Each number is 128 + 32 x the weight over its row's rms, rounded and kept within 0 to 255. Layers, rows and columns count from 0. Numbers have three digits each. The size before them is the row's rms in percent of the matrix's.

# layer 2 attention output (transposed), 256x256, rms 0.165, rows 50-68,178-195, columns 0-255
095:181154111104122118155099068145101148101146169121102116113155113067120145102138107062126130057209205120106132118172128135078111116084100111118110136136148129067137160075150100098116087097113110103102097145139108072151126186125153133141151164190110159101119103163121114108140205152120115153135140107156142166184097142109140131151131139087161100101109179186105058135135139156122098075127138133085111114170117137124121204170168112118150094135165140133102118059155130163150184096175144116145139132133183145115125138125149072132123131155171140185099134069162097105095233101157075105118102124133155122104139129141152129182209124139153125107174166136152126103142106156078088096115165169127168119112129151116142093173099093139113169157120141112142205119206095183163162155088037
105:146118104120091126092108107117179136149138104184123103189102135074101115113115158147159159084121107159148146077122192151071133152123129128189167068138159146166079115148127132162143123132064104097119157131122079136175093119123102128152155124096143178176149136143132079127055108179169134147110164100126119097168114098133061139097153174145103121062116136076131093093072153135123108173157125181085128109126136193109108079123151108065141159119032146139132154160171119187102095111178133155200122091103113098130126108191079130133097089127119109065100112150186104174095100125101109145116210135127102115143120119072158124148153168158154118105098131109146177133135114121189120139140128206116137117140083097080130196144101156174110178116174108089118154081088123083155141206139123
099:087080092113162125139098149131156108165073127130150095160156156186140153126135147193131090125132199114134115109117136108082136126152134119141130143138140115082118131155162129173122141092149106182126125105139142093126086153187077123132148099165114179201182090160082149103098185112135117143087129114110089105163113102158152090108131213050174076166109074137129064133160150085133119189118104168174130136138159135157165111169119142108124163124129156138076168121070173140164175131149189127125144117130123097066060133096105117127108122120097062205154169117105097148101117121166193148124149126094113159134139109152089121156097149123087164117166070163092133196144154156204116107132083155180125154118066086183127176097118125120146139067180118153157052132145100101149157146124084
104:079142091197114078105121120079147100117088167113168162083146065181098160123131164074114116138111128111122138113049098097142181141159107118142174121123129088161131132183134161172113174116119156083136117136113115185158152070101114140139095121153093131141102130072147109136152154068132115144049152180119125158164101129193170184111150097109082135110159154101092141106108137102112131108201135124143148178164087170098114159104157138130115088098126074152149111090111119159115106161116092178154099102136185142154058151108123121100173115140085185154141070169107111083107140142115137159133131169135054142094105123115171127091141138125181138220143141171101133128070177084108077145150089145137182148084102127070099156069187143149082129107083134086160066118099146073142121107115106
100:082171091160107118133109117132118176144174112147085145103073194094137142113122117128125110131102117088147103162141106144126178158105123143168130109171112094154140138129129136121159104135155089163135139132052096171135137164133112218165171148178085212117157123101133070174154162140148217143099174170140081143100144140144155109121110159195085089152067173166141103153191157075103122109158161100100055105111200113158131054105082118117138158153056150095130105113135165105160120165130136107121160144091131111111120130082138150118120169155023145114169127096128141068090171077125155194183122096112136144167114129127132121142087122154157160127176182066121165093119111118108137088111100152127165122099149132127154110167155173155137164151138152154108133125187173147095095069094130
097:143071137128127099137146127168069163195205112115146122124159130091087099172096225107115177150117106047162156080068147133128065137118215172106154147137154110099114190186164150165055130108143113122124137170156106140126141088144160151146157148134084095162164115119138119113151100075091178104184116149079159084124058132145146116128120129085117152125100153105209114132152076147143153125067097113113110136131145138133186098107114133154118121177127119128130058120114106139124146126098141134205118146148117174154131099193151132123106133114128146165128077149074062092132101180157104116087158173175123165124095121124135076059117114138146132143081117137088116130144082111152092157161147178052106153097108156106098137129135151167111121137171150175088108127153122189115113080137179
099:083115124121161104122104116168142200129135132150112109127147171129083113146123139057141068082125135083096165094146150073154129102108180112139121099110094118082168111132176115098185140152112154138116101035160098112134123138109168135133106194119086162115151164108081145121218130133139094153141139141176101174143152177100161111114149161118153152093122113050131144121108132167164141115115141100167166145094182103177056102136090127167181098106126110098126136055083114120117130119129108129139092088134151062091111051130155096189140125158146119122124078163112097112107128142104181152125153114109131141187094091102076163124131179141129083117178117135118089168200205126132177166127193150172075109120179099141112149083117165107090120102135141172125093064122084112125190108069129
093:190103102135130158177173125156150044089134149143137201135150082027135144133112109142099151165170169187109155157073117141112083162102150122117036113153088055194105151144101123148168139157147165120158149096114149064141156154106180104098116134115145083155164118116120099112121124112096091128104127062164122113086143161145151167192130125119067112119086144205138121099103141123123074138133139113153144145128101116099147146117134168088096187156110143144150139124145146116134116093153146175133157144152101142101156155108121172122109141111092102146142141136126069160119165093127108169177112130167137118160157161174105079194170153118122097084126155115129091128082112161177111132168135175144150094143070150153093043131164129090099196155082159115121166043184090153116178147124169
100:092131102094101147120146148093094094118086125064088137193132160203095074120162160123135117158154187112140152149142115113096129071223149102113159124083136120167157146084177139078124095149116128142105155180116182158112099095172134115125126158125177136137078134133118114106125148156070065102081170156142120056143141120155105106145156158157133151120096107060119091182167148118088130092111132142169144159184133096142176151127117145123094117150139164173118132138088154135130148137171159078109140117136098161111133130170108161085139160160085121123144094156178083091110114078130129116137179105108176145085109107128072126167118127062184070146186065050105112096134074166170140173137145113105077139171160152112131142096142134135173098182103091068165109161062143101096127161175072
093:118139101163081159061079118138142099118183134149123143112120135107085168095124125161109195137138149124162193172114093164161179185162069133128139078086144120152178134128179137057117172133104125105133120084177073142141219145118134175125086083100136142212098132093132075134119152099097136104104120145131156099148145155123208058095122147160148139111137113139085111194155136069124107138143180153144159132140137094182136120121074141121163195175209119130154145154166115147137179076132115095156110158137105161144177115124125155168100097128102132127145142057136110134082132077123102117106124107132129138122083120093074109130101153107073116118184172139071106190122138132071151122158088113137063114119140085156180125098175128133174100089174135187149173114121140132172075109127124
099:105139083134094062154121176142131133148156141078119134085106121114111194135044116109124107104182103151064117138101149158093148111167159114117094128140145168135100142111135093082122155110133102117134131130101075132135187103168096069148041154139111032164067076128081085141129128137126117195126130131096141168133145142067151074136150080131101103123138125108136098054174148150206176147106073159151154125138130103098107132158073108108075140197158147084160087146164144137146090080174143153131122144169101067116179137144116147101160094113151112180127088178149081160115177103107128106139134151152190167085178142096126151134106101144129099114118142089134142115185075175154130107182207102170135103085163157128102128167128117131118131126140176054095126127114129149103135123085175
100:125124142145149101096167103094146125101166151099118115129092151136150167140184139158125116137165133089194174094192079091129166117135183087136195122092104074132129110155122118081123128101127126140147125178132112123114159043087098118097125105072126131133105161093206146103106104136079125156089115136087146150109166070156109155092205106126103104150214171144163149137136118128105139129163168115113121163151134157151091167123150080206113118173151115079096147097172100146115094089122105131164120132126173137144167133108122133132102139096087189125118122136076163130188140077064146138131105125092115138133188094130161116115129167169233110073189124117133126137148144093113198131137158129158181168117165143078136124097120140143170172026125151132126122083203147126081130177132076
095:077077139147148184124129141117161089092115117136198142117103164215091140150124122091138182113151110192157103112165116135210142150059145143115097154136113121149098141058153090136166132141154110135082103164118130183176135111121164152207179096148142181105141177173083104078150115125112151176148235090150098125086046172087096070077107143136114106141133070139144130116156184141099110128148131137112156083167160087105143105121121193137140128091142190142140145129138133114081151141152150071126131094160147113130188123081074134143127132114106068102128088136169115151160140157223106134138138073149089088106167187157133117048128111135112096136124116114135122203104197134138153144110174115100169163144130109128103136140130129134119134137135123165119141080181113098127133129138123
102:126142110188127143125092115082101103146112169143137123146123094161088142118177148083158136072121110090192159194124126126218244099132124136122132087159097128065130150094098140167080151071160106149119099077111107129085107100130092155125080154155184164115109120131111158151104105112136101150130135188149144103131179068137151169096135098115096128115146171140125124149121142096051088073105083133179057130139113138107133127147131121142104108158087102099152069109175110210162162147139177087144174115108131116096196128143119107157185136125138104174088156160104047201172121148100099123106148128095138110127167085125198142109150126157131067093138100109091125120117207156105118155120137094135105192073170149116150152139102147156120135109146125095122138127195141088108090104131086
100:106155143094178165091124111092163106138144155101139158173140129104139099156195137158144127153142155096139151101144146139112235130127060146143133163112088190114199139120109170085147139003055141164135094062143126146088143154155094145159127126153089113102112104084067127151114188163182074185126155152141125138127142169120129086183124174115095070131158082137138152128169096091170120139152130132152143099173136140090121087130145114097149131109197137125129200141128086184083084115139113129128133119162135141117103121116119147120129128117115134146152159103118117120114124114142149175126088104062079107152170114131048088124129164162123143147218144114089096131120119074145115128135096184101134111091147026104082147110127128100055152103119134141129085142109172101113188165091118
101:104150179095163122106178025099146159138161116138072148077109181103100158118160185163100115115152081130109136140069166090122122133128137113165101097156121162160131135125144198158239069177152121198097103123140168193128177145062100156190163131158097086148205131121157174114088131141150107122131157145135104100181103131147146108089155138147120126117087111093152129196138133074109181118086183082118149114168100113124127084131132101167174182152129121111087137099109135158195121105074126076096156120185187165118157099188101113124145126062110117129099094118109145136102151145139108114126105128088162170087126094084109144113108059100124117140098148124181183163097121147116148148103122146111116129154131133084080136097158136145100115132104155123103167108191137135107116101105062
099:120207181127143103149160125152110106090132103095083180118082155167108054109146129102144133100094127154208106129166140141144159190102110150110098144135141170054134150173092156155086091120151093131098175170184090131125076204085171178137128165129084120117162128102128166117112132078123103098124143113128166116140102159131108168101180138085088138193127159122151104145133135132166114115084132150078131103125123102107150103194145136140084096130140102139074141126156085107121150130175151182086100145141047133089054172111105122097108122095188156094125118151081113167146121152195070088152115098144162149180120131174122051109107156135126113105065098144122132099103160123168171145128118169163136155107096079160192132155133166127155172065125126120161130154094140161090073107083184
106:097067111163138125177129106085104160115160115169202060131104118123103138173095129149167177152145138188144125103041171149188106128078142064171128188173092134140166086173122102182080133075156098196132141143133023171147149121143101139116173089113115128147110114183078105112105152178145121074105183184121135127158083137131177103118061075119084119130135097164157128094143136125078120088107101083119175142123073119149104078106143095125149167166152124085112121153194100130146116131189181184145106117086094105121136124108144159152083211089174153099098155100096099120136138142151158115128161149156134126146128096093065120135116109102108171128110111128156165125099108156054112129154111149154133157145112127183112117163095147122169157145187146107135122129092114126081142139131153
096:164149084086123109199089173152122126164094137122136172164151135177089145101125141144153132118075097110092150131118143062091124075116133096147119105149152135118122078165196119138158063091175125112137165118144087138130186070191180134196138151171140158099126143208170168132114096206107172127123108099083091146112086144130153108090033111108124172138129146121130112092097082152141103083164154145083081142163082100101180153181160156110112109139092137107146132109121134067162131126202105156078129178130116159115097182102123149135158117139116143156168129109123174073148082131089095145145133116114124044096102124149164128172081188146172140134144103148139118125142139132065114149176158115143103109106163082124121100154122124169066130130124138053122177122157166119159178125141195
109:122096147077142100132131123155184103131073157082156161101067129158032128102197192111148166143099140107087142116135157119117128163136082082091136112156146146177073132111112132097147098127176136140100205148133145110131069093158178139166111145127077130108093121109162124052103182113124090100105132129120110095129165127140143112092111090154106118136170117121179156165177148132124128105130086114146114157164118166144113139133066082171149143167155137155137136120113142169070085101147134107131156119084118159168132141119163152084132133107129103135117111173065107192191147183070122122088085169169155096125094121133048120084092140111150130126096158100040139136136112190141192106122111123167111136117112130117172236091171081077167102095129129129154073134147077110124139068176135
099:127110126097150153102143113107104113121066121140145155106113177222143123174129141159062113154156114103150113164129110095163186113078136130174124158102137118164120140057146079141138130143152128124122160141136043177146127131159144181073091125174120111071165097167027180121110158141124127115128081098077112147097094152144112102137165146122106140142203119119126183133131120176196150151128118076131139086084154125160112123139090099144057167110179156096150126091137093144092071172109164109097136127145145140149082140126167119093160157065200116092103113117088185109094141129188134120124167148107129121106158167115105127047161100093095171115132155173114117158162122067102131126076185143062113145138158115152171107108079160094162167096155120133121070202155086125109120146158129
106:156113127185127119184152197114150112114110128052092100103114121174103181131126109107147095133133114121179099163104170095140136167141146114119114143131086181190123133115084137120153120154117099172133091078144119152111168145108122103096132106138130125163106211101153152127180137162150183151146085099132113114074141165164117119037171100161138148098113066081086179133121135116110140128072150199119139097215140125120114081104118074102162065188136137181092053159118149118136121126137117129159155187082121140092141115067167145123130081112104150092076116135153148100140138116136154096075147114182095109145125149122138086127103115064190117114126087124109128075167156127147113163150171132166182129129131151147142073143129072151133098156128106086116049175193093179110092189110090
097:151155064153182123118061129167127173084138127131161130098080125141167094098107099141177148126099140036098127154176132165087062180161093120139103154097114144116116046111139142165093108137145120111111085185115120138154117190136103142189141166077120152126082189149117125120117086138164081117131144114188155133128104117121119095103167155165065142143132096163181133085095156089144134082084127097116126106097119137147116130175077187141174088125076152134105100074163155117099164144154107165071160159091166114171084111076097124206145136115130108129109157147139110149126114123083119183163162094162199161068172150143107135136164189168142135165118133118108132197129132126188147097127133151070150138161125138144187144109135124171167081075155195160132152148077133136152146090159111
112:142122119134179162084136115143137066088113155175131113111123102210123079095140134110098156134176107104151148121128131076083189149155157172120169177170124097091155080133089159172141171159091123114140155125137187101157120118094096064081077125110100136059128172098111177168111123149141081087152149140149117067160103122137092109085157117069128078153158165173105126118124091080101122120140148085116158078094111183142118164120176116145116100137136170185147139151159089115114102133082139104111153141096133124126066085139109139146182109183120157151111151155144142161132162091167112085085154133116060180115111057082095210124129121129128117117112120117092093135095121122081170131122144070113084131206153134106185156103135159154130149104102066126115092109102145105155152225161202
103:161139205118091108120124080145162109136172157143111172131086102127108108112088125145165129125113140133105049160161073117100140119088134115119184125071109141089145142130088084136159180108100125106129109160144110106084089094092072101120145109169116175148134145162210091140105086185102104124119134142123101113111109140143147189090158147134112092160135147119115069152166068139095114121122179158115110115083137134123189122149191120096148136089127109131115190183136171114194162130118143184136083110154118124078117135102064096097120103200159087153134120140200209158106160087101140131117053115094196159148139070144155166159115103111118161107158126154165056115131197101097171177148068129197137111093116120149111106177170101117181179155143116131097143143197142135134129141127118
100:161145176121132124153104129142051090172127167118132155153138094124065144120133156148128140132159093153174138190124179130089081116089070167088108134086195115132209078134098145158092131112109138158130160172126148106168157191158201206173142115158145172125141162136130091118095136161114109122110150155136136131080088072147104143097185114128115147139114149115140133176116119145050111129111114208123088083131105092112147141153121104137101152076113151047153114122073130160090122165139151122176182138103146145100165146171108145082118102133193135161141106112127109126139130144174127082076143110127112125149116135168133101126128073124091190134169127167189119104136188091068112063164068092078122102135138148104127072125101092207170134159104103117147122147036141125120076146145118
098:069120081183085123094131168111095162111157121187073183130135168173145102159136148101135165163119140122132101134109125117062113128179122111133127161124173095143136123092141153092122146131172128118144098141105152155154078151136102132075147108109170151083114093144158079119146151197096131060132152142096124164207131099126151090096131119115164149152079107107109126122057069114109178131141191115166109125183145091124110196121089142141146080155138102153176147160065165114069138109112100130119170187129103134150095090134117124116167150167178128136164156120110183067162180093121146137107147142178118166125143205161165085115137160193137123118135064114133209147195106101171103111102094079189161143092157082077151161123117099141108124134214124162162112115095125128088155134087152
090:182176116135111150135109143092127119085144050077175139139117111151090155086125072072100086165115110162150091098120118097153146112158154132104176068111101157144115112147190114098092145138072194059166102152126151148174190147112094178144133116130170085123109167129138165196127143150156134175109137075109175152111102091180137117152154107101077084058132142168165110073140148161147100125118118107049104155153104109174107154104111104171089150082175151149102184117120215174160160156116118169111071079065137112124101097126108112072108118128072097180117139134087122176163134088108145175116087150126134117139070117128131107126111110142116188190091125116084135142127126142124141093065103186125087118130071118153136134193122150175138164076107141108161111101112120099140140150136096
106:174114088093117172109125094093149147160113125125134163076116150140147115130177121047080112141103100123070103119126151125120079147096126129130123136119123098110139087149173174118128054148129181105112098129130122144082150101101084142197161128151109136120127183134100111107109092200119080172083163109143147131048178127128064121128127146134172132106176058131129084124153117145110121165127084174099128112113107180095145115123117060154201075090016136192130150131190136109111090105152091094109132060101142151159139132150101115119171128156150182109171095130175149176204109162087114094108105134162062113092120119135159162072111157136094122144180116162149115112152102099160151115148126126153175103094143137092100197101159121118153166151086152141135125151140077074062136101181129
105:091178172165160115089157062129161124112137065167144133118128079063174083130071141182091171140161106114130152164099085076126094144116113149140120101139222072173128153168176170109111119067134100093117145195119157151145127170074083192143208107074095105108229153166099090144112142104139128114149093078178127122165140129156155134126169154152115101074122157146111112105140149148150072132146150158126129129116122142131115080162081134181124130149118159089161075151070116159160120119115097143091120149092181141077078142133151056165078103141236134117088110154123168113157131126124146108145114105152160150102169088167145136108144156079165098149135092176105118084103125129122088114138116155152159103171152104114160131117107156134177135148111130125107145110077081106094100108161120
098:156078141126158122167069119185120175168121120162134117148200075081155091120101122103118085133134116104065088132131109205192162132113124125143100204140087118142109110151129134180132085184207177204171103112140069117224078151141076113153188122144151104149135142115168107128141149104106144153169139135154138154148103138137107102131070183156116135114136148113142137131142141122107130157068152161155095102123089182186160145119176107096122172131136144132161116102161169040146175083141104131129094119109113150092059119161082127135134142101110118116156164123128133081122101144122122132144178121068107135159116129095089128132115142193125142178118093216111068128157136155157085166139083093112157067134138194082165122163120163090102156177164155148114128089125099113141115094158091
101:146125112150143064097123172133085100110127126110133123095163066080156130156126150127070105150111142054131155123128227085080164106165129122144145189100137120156203160072105106164180103111165121129087119118122146082167161182160092128115060137138188114155100123131156127124169106117103123084146094101139136219151144149109122175122136173151174169141104101116127119216117128117131183113126127113104088107184143170147151116113064151096121157080042103119120096143104120088116165132126115207165190104131167120071150109115121115120113136145164129143071074092160108096168142125135116142136152187188138151130088114079156125146120082117077169126134117160154185082124186118097141079137108098154120099154162098163155153086164138155133117126113147136151058103147132199145107160086108
104:154124120112143158124143100124096130129133141184052131147133085151087142143138164150124175089151106140115099113108121166095115153157155101101128141094158059125184072128118107149127112188122106139167174163150150116134178191116112163106129130113108147110143145120081108078130161099114165072099093094120083106151128177145193191159129167069136131126114156081161165105158096073149095205185150126166175105113090137143080079079118128109148059093110140146172191089110155124168118102156052150127085135136107139160090139072094138129109110176116186043107131144170138110043097106111132052148144175180110097157082159102161166054106122104132132126075146112104161110104093123222173143129084120115149159175102147151112118144161094145157103094161093136108141129142101147122143135150142
093:138087127120158064147085132169053142103176160123179159090168193131121107133125104131164133110111079076077130117142101177121109116051120099138078082183147093137094114128069100105150086166136118151147151125137124173116179113122143111167079148099127127127154101095117059154124172116118145164115138114113107179136135184148138158125113174143115110090187100134168132152095125068142140094145125191190108143112127133099116128071192108153115149132146155133150166196157196111092148074122160118124119105144094123114143097105046091140116149168158118093120111114103099107142103168117184164135145153189113134193121131121142170188143146146125095083104169113157105162097133153132162159040149089178034125190169142164163134159146147153111067104107045108117152127125106107111107097145104
102:066123121086080148169110168086121153135093052117151145145160115176068118151089130104145086137107113107107087126200177064144059112122181098178219096123071128186160117144110150117159184078130142106170100124137118103149148172148139123204144164134148107127118103066108114111108180090138109119094118095119099113091177053153125128140096135108161128166172111137114082093098167135067101177071064140109116147144144107103087104148133135125160115119109107169127049137150116140124124083128134147117073157148060138103117091154120123108102150167105147011137136177136068140132117100134171151078118126139118171101140102130153116125169173087087140139120128073128142080143124159189154134115140103135132102127177081159127090142140102119159116113092134169177143065093114144090173107121132
095:136093103213148171138079072156171122182104103118140198103120186135116105094071121208109105118148154157133135120087121157093122072139140142149160129101102085098116080044150147101173157118099146103107174120085151045195168064142108122159162132157093163132107141089153147135090134164189151136133149078069096139185088133150161105096093160164110097115138198147101123181105167124179143138112144110179123154137111086142099191116138154134144223113158139082159095111134181135116134090089136191184081216086181139069158109123132140122174097156136147160182143143123094122132144155134128159125181137101103124105138125135107161152097103106132127169135145133147151104125124104133088160127145091124124088160188112120128120121130105113083141139113081106124079157099094101090121088104100
102:078125183081146146105141123216119178097085121072062050163087111112163084130087136136102142170149164095138128147165071123157183112132136154192112123095124166142192170108105202137129096131198098167092145111107177100136117158124101108163172156079157137094124094119147109126146129095137123125148162073157139168108138134140091099190171126095139122137169125144164106137159194171084113146111118144213156096074149152172201165142129142109187091063094166127144123115109124143080125122110076071071112111118154087132185156103121142051135136106156172101144139120089131138181158062095090121171101131139170126122114139087176137114151147108089136148153108110135103116169065105131145095139110133123102093150097150089174192113110131142111088126096148114169134114136106112149138176080140
# layer 2 attention value, 128x256, rms 0.181, rows 51-68, columns 0-255
105:158179106071115127124149093110151129085117139101133095141174147126087090140139184128157113084129106071108130137102157159181115122101140111144110080108091158108127144182119148174125122116081164198104132107108142103125111130123135055156174083095138175167160093113140010120109122122117100092138134102136151142150063102102157152111119076164139141141131151143102117186180106106120098078140133071152177147131115160154088153100158145112095128142070105151122145151139099082156149117114131093140163121191102205085172156121165104076083090135114096097160110079158153063128091138183195145119105185152196189096128102131148130101154133135161096083116098108081166169135189139146175114184116169155074154147121153106121181188096137104149107108162087118079148143167149076101161113168178
101:106169131142119165107119113152073143120127129138149126132056104128118175109115119120113136149112153135131169140083175110145102113142159103119087109154128085125085120136156154114156151123141122119133150081150128130118060151155124141113138110050122147100148107079153132095105126157148165114119152118088122126195098168163069169108116134092103164146128107150182170160098089169159137057105162133150086117155121142135035070199108137115171088065151063166125105088181061084129122102088101116102116088131170111145149146099132180116127081137157108124065135152124094146097155131072167146123153100069164179157172044118076126100148116104102087136107118131188162127105097126130136110147125131091131145102134151206170096148070181138118088160128052062190174067188142098107088165086154
102:088099096134130119091163134134071147104111080117110094150170128199171158125150085165167151074150168147140185163120154088137125180072099112155158158198139140141118151108116128084138088102188158113152101046084154117097140150116080097093108110174116138102103087140137144157154168078086206092117074109151166066096137133110107145135116109122134110136153168083177068184084122105158138140131137111140078057129081076136177136133164145143117133115165156151142142126106138109106121139126139119093122150080098104098172206172174122148094145131157148083155125120157147145122222194189113135104119102155077135156078162141097172158116093171125111070129159104096172136128086171099135142164133109134121099136136105140147176117073110128100057153133140119139111133165170219113126129087088
106:130063091138082157138136152179138109153136133101119137081185120140155133101146131129185112151191100158142165044125137162140146113093097108154130064144177157103109160146116057152134111132086149157120110177130092111041195172209114131182128114158173140121135094181168156178122106121099113163144151191114124125154179178113143144135135116122124117109147137140074159126126158191160125107084052006120127115085080146126143161124151138116151116136159119148127113098128116132109123134198090130132198164143176147081159161137138149108137097121135218048059130156130110112183148105113102114105136093126164131093177110095163094102090150116145107128172103134136166143172172137119180154149120133144172171191173130105095155121127083155161096123118095091139131099138140135168126142092102
104:096164070179106133171143178162146155160048102146174173166113129138099133152167137143091217106102185167165077128106147197079152088131070192045083080121153108103091195115136163162134090147073128159157121132147145162153085120085129128134112193147086110119134131110116123113100111126153105150134126120095069168151158065164151147092096093156153111113128076143151173110058103150105149162116126123145113112137072083104138167148129137088085105069121092081131145141129170142104105143077139155115083095137163111095114102130053130093162160151137090157163145134110158143133172107168078134106121197121113149084137146106137166139115138118121130065139123120173137068096193111114104129102102203130127155186157107098134124085100125098134133106121145162154088218119137094153109138115136
100:124084118110103139121099089156104107185047119147152166139097124130134133124111110152111065157128167093141119189149161108112152142094131125073125119122106126190147101139152118084168145082076084127119147107123086113137125089057074109118091112163141154153105141135088158142139095144163113124090139124164214139143122130121120149184138055135117155128116105134074119123145064166144125155132121098115126139107107117141058144127124093092086100129185128087097150108130177140060151107104175141147109120150141087167172123168083144151146072104146087102127098121013140148123131093130176153107153128121121124197158138139085065144099144104227124132108107150191181081159124110119163113129138142185168075118109135079126087171079111112088117171146033191091143084134124088141090140165088
096:033122188101180126175129105150153095144151139112034024106077144080147155185090140166133104128126112135162112156120028082162134108106123180132164151101166141091113119113180121177121125128102113155134085089133123106104144116150171127099131159118169101165128148164110144153102116134110064143075128177109135122137193187124129137094092143069177109144091164162160088151128126092104131099170107197101128140124136107093109079133090132112117076126130150152173119141136153106206140195122091149134168130112138158114152147174159084144112165150073096146170203108123119166125116160142131134175195172076101121156117099147094107152165075111112147179125126137134088167207102164158174141111148176122105125092204104132111125148089120130176168155106143134129126131140114137139157146141105
098:170128095112102101115085138056104121150137123083155101127132113141106133128093133148127130144089169077130136216182163137155111245185185133144164144070134167102161170097104089185148117071162135109158125103073170104170147117156137119075104181096143137132144152091130117134102147121080144137124022106072131138135105106074075138099112159124116114174140156185147154123156128174160112132083110118123155141064136153150082165146124152180133140193122161155161108098181101146104125156157109161072157103161114152095122129135170180124123203137140149089156100134108121107133138143173151152092123117108123135045161102153078103124171180149125163040153134133198116127098138108144115143127111124153165085133120110163143132157166093118090090177115156086101134101121196164102133158090134
102:157085125142123122191155120146166106114190167129130090099129112156148140175151122121144154122099173136126180143072174150148149102080115130072134127140095127160113106056080190160110061111151092143072117134135091124145121124249115115093147096059132126071130095153162138127115036184129126106101108184095131089074138096126125108119071166141118123151144172129085126129206181140127192105091135148136124104102183127194156143150188125146138146148148113119122114135103134120121181136095097134137091132095130103093094036084138115130159093166154102068128151103119151171144168125115120152124159185132103144131101088137138102155084096096162085055099176120091117120111159174147107100153106114171184104125161147073169059112103151122095109127098126142107156136107158196157159125144106
099:132163133155182104174074138164175149113067149101120095163120144183125139109182204116121057146144144152162100170140094138106114190106101115154123135116131162097132128096143135148091165160109125143073103117099142117130106110128127134105124132031143166162205120132080121149116125111125111056108144131157135153102148124155136088114108144092128133134110087071141113146160201137131070128164153077105085157087125125070091156140141100061121165117114149143159182097134158195101118137158118167042090109130086131147086159134127130141124096145149105155118167113122133155065169184139096102038122173155199099185076131112133148139086146131153111090065138149121157055120171159123086161096154150131123203137087144087173121163131135111150146153214135146144103112145161177149111103115167
098:140115133160150117169132139051077148119125159114117133119147164147137088119135114145187107199176161188131109137081158161084069190094102162138119130154179116167148107148091142139115101165142166090119123127116169075169125216147078183124146085185091125049139113100114143139114129075083150156076146111183174110089131139135156127134057072127130129121122114183140118137117131133167161166132096148115136125146093123147198130093175157132101077126102165169143130161157146144154117123119149138154177174190164117163140072123133136172110074140113110096161143148127098075113080133094194064096114108118080079106101120111078160142101087169142058160149131116110135087135135123013082060161106084139135093104111156091106117129094116170081125112097150085149094145132120144149113136125155
101:073118119106123160146139106157144114153112139169093139096147110114181111128114136128074105092139133131137127091120138124103136174141086183083075118091161125178087067128095147134050124134166168143109132096157101092093137125101148105072098146128135144130115178157054172118123151112178097164108098148122114089161120138110169132150134164110189101168128083101142133062175140106097164120132111167209147113163157142134095142139137160130127088161151072156096122109143162158117137182139094057109098161143121120156162175112142146121078101098097125118142127165097147125091120137103129166195115117119189113175166011128152095089083119110158112140205107152131216095061116152153135103144143132082124115097171146135130118124121065195145157099089115148060152103167190132066167159187106
107:138145143131127197073128143162060127146092143130170107053179146119154163119160154129180140164107166169094179119091145135150072106118113138103082106075108167119179152079159136088100091094181091153146179155117102091116191123134116121065186099127146120088133141085074133144092081108083189100173134069119117143086131188165121138167040115170090132149150108153103078151168148112082124078092132129133087141122118133097113140121084089145130153131144058134171125078161124151145145121110184116092198121131126144059128121119176117105083130103194094126182148166148174100132128112135123116117106088110097149160161150108130173136099179128129098127132083135138109126129158152081108120119175132120173093145131050148156146100154129160160075092101074174161115149118102108149111036136105
097:052078092124187143130100154090147154112148157116144089127219183127106146128125133081121084154176080129197130116102101106120176164159097077071159133179050104172137112119139160152139129133134125124079132088122114105170111140145107071171136119123072087124066143129127160098180134121083067134106113102047200138163097165147103134168094189159107153099134151113098110131124126151093094131066128079193132060093103105130178153121091140184145148114152159147169144130157140152144153150129188021133147133160126086138160083088151107126087124176133120110104157130106137190164152123100112129111088076119136162155129098094088119143126146093124159172119118094152138160123152144074112079139142101122140127153111094144142101144078153132093096141159159113139077074100144076185097150093142
100:210113107104085131160101089175068174103123118179109097153113098130184098132117216112124120120152127111156160080158181137187153078123127096129099114131089149117170165146130154124100106121105145072156075179118153149135130094113150075068118175129183141088081130122114123125124148132092110169082117122126115144125126132118173118193085119056154088136189090135100163117140120164154128165143115116155156141163126104089185109103090168149120084126131082140132147162155116154137128125146181207108144090078144131156062151110073152168169068189177106122137153072164147112154114066114131143156111124102101101130199092170137106157096156139063130081119189153090153157132140148108098055171144192120114160126124177120130109144134095152137065170105194111130087133095132147117112159139079
098:104163090142101168130161130096118120113154093112125111158112208158130149133085155140131130105139066152129082140100138146102118098143178185161085124111111095121056080115058088099123094119091158112105172117122135120115110112119084186091111124198118118148167159100173112091065195098167090115098123146044175152176106105153125123152132069159110108088085097146103086121139162146137117103178099099160178154116132142129153141113130024046117137149159149069151137127110123149116180142098123166143117141145082144105178114099108124149089154109069183152146175185126165091138122118154106101159111132046135121206187152182146135144149133134145105120158166131107142079114117058084135139120082134079136138199181109171121132130108127080117101132135139080124126086133149136082093171124086
106:116137140139111083183147087102156104128156147151126133126213075165166146172142148142186139094127142240067126130184158144096135128152103076151078104070140151114136124123102166110150110115171168133067150130095153120104089154137107118118170140156180142105208164141137120217085140126149120145102078123195172150134143146126134107077082135118119114080147097119086170169149076074212148157141127078153122136139096135105081129094126118153077109112178083083115079145140109134140147088132128100096096128150141092144113115133076109088119124162016173148154128145106061143136109145097069139099121128183144192137096146068173101134132162150141080091093115086122168138152150145166087098120140131093093140085122084174139202102119111126151123090154160140120132130124132107102154129122113
105:100184140152142058190145151126101092140131108173161144169070156126059073109096164079144124196192103056127048130136152124124128077127129118158168121122107073085131127194165162100082149096155098107103032167145114116083116131106137131141151155122160106134107143136126074149128085165091152113187142133139136147089104147119135179155150162152065161101158136143142164149128077134076125161143111133156124141133145140105121122140079176100132121140083103159120167128047105112128100128134158068086180101148095181121056099150091171131117154101162136119149076225129104153137147105137125167097099151164139129159165159129131087145095117101127086109139084098113130090046162121094133133096114101126090137136139109107139212077119071091117138129160147106145122081160158144122118097147066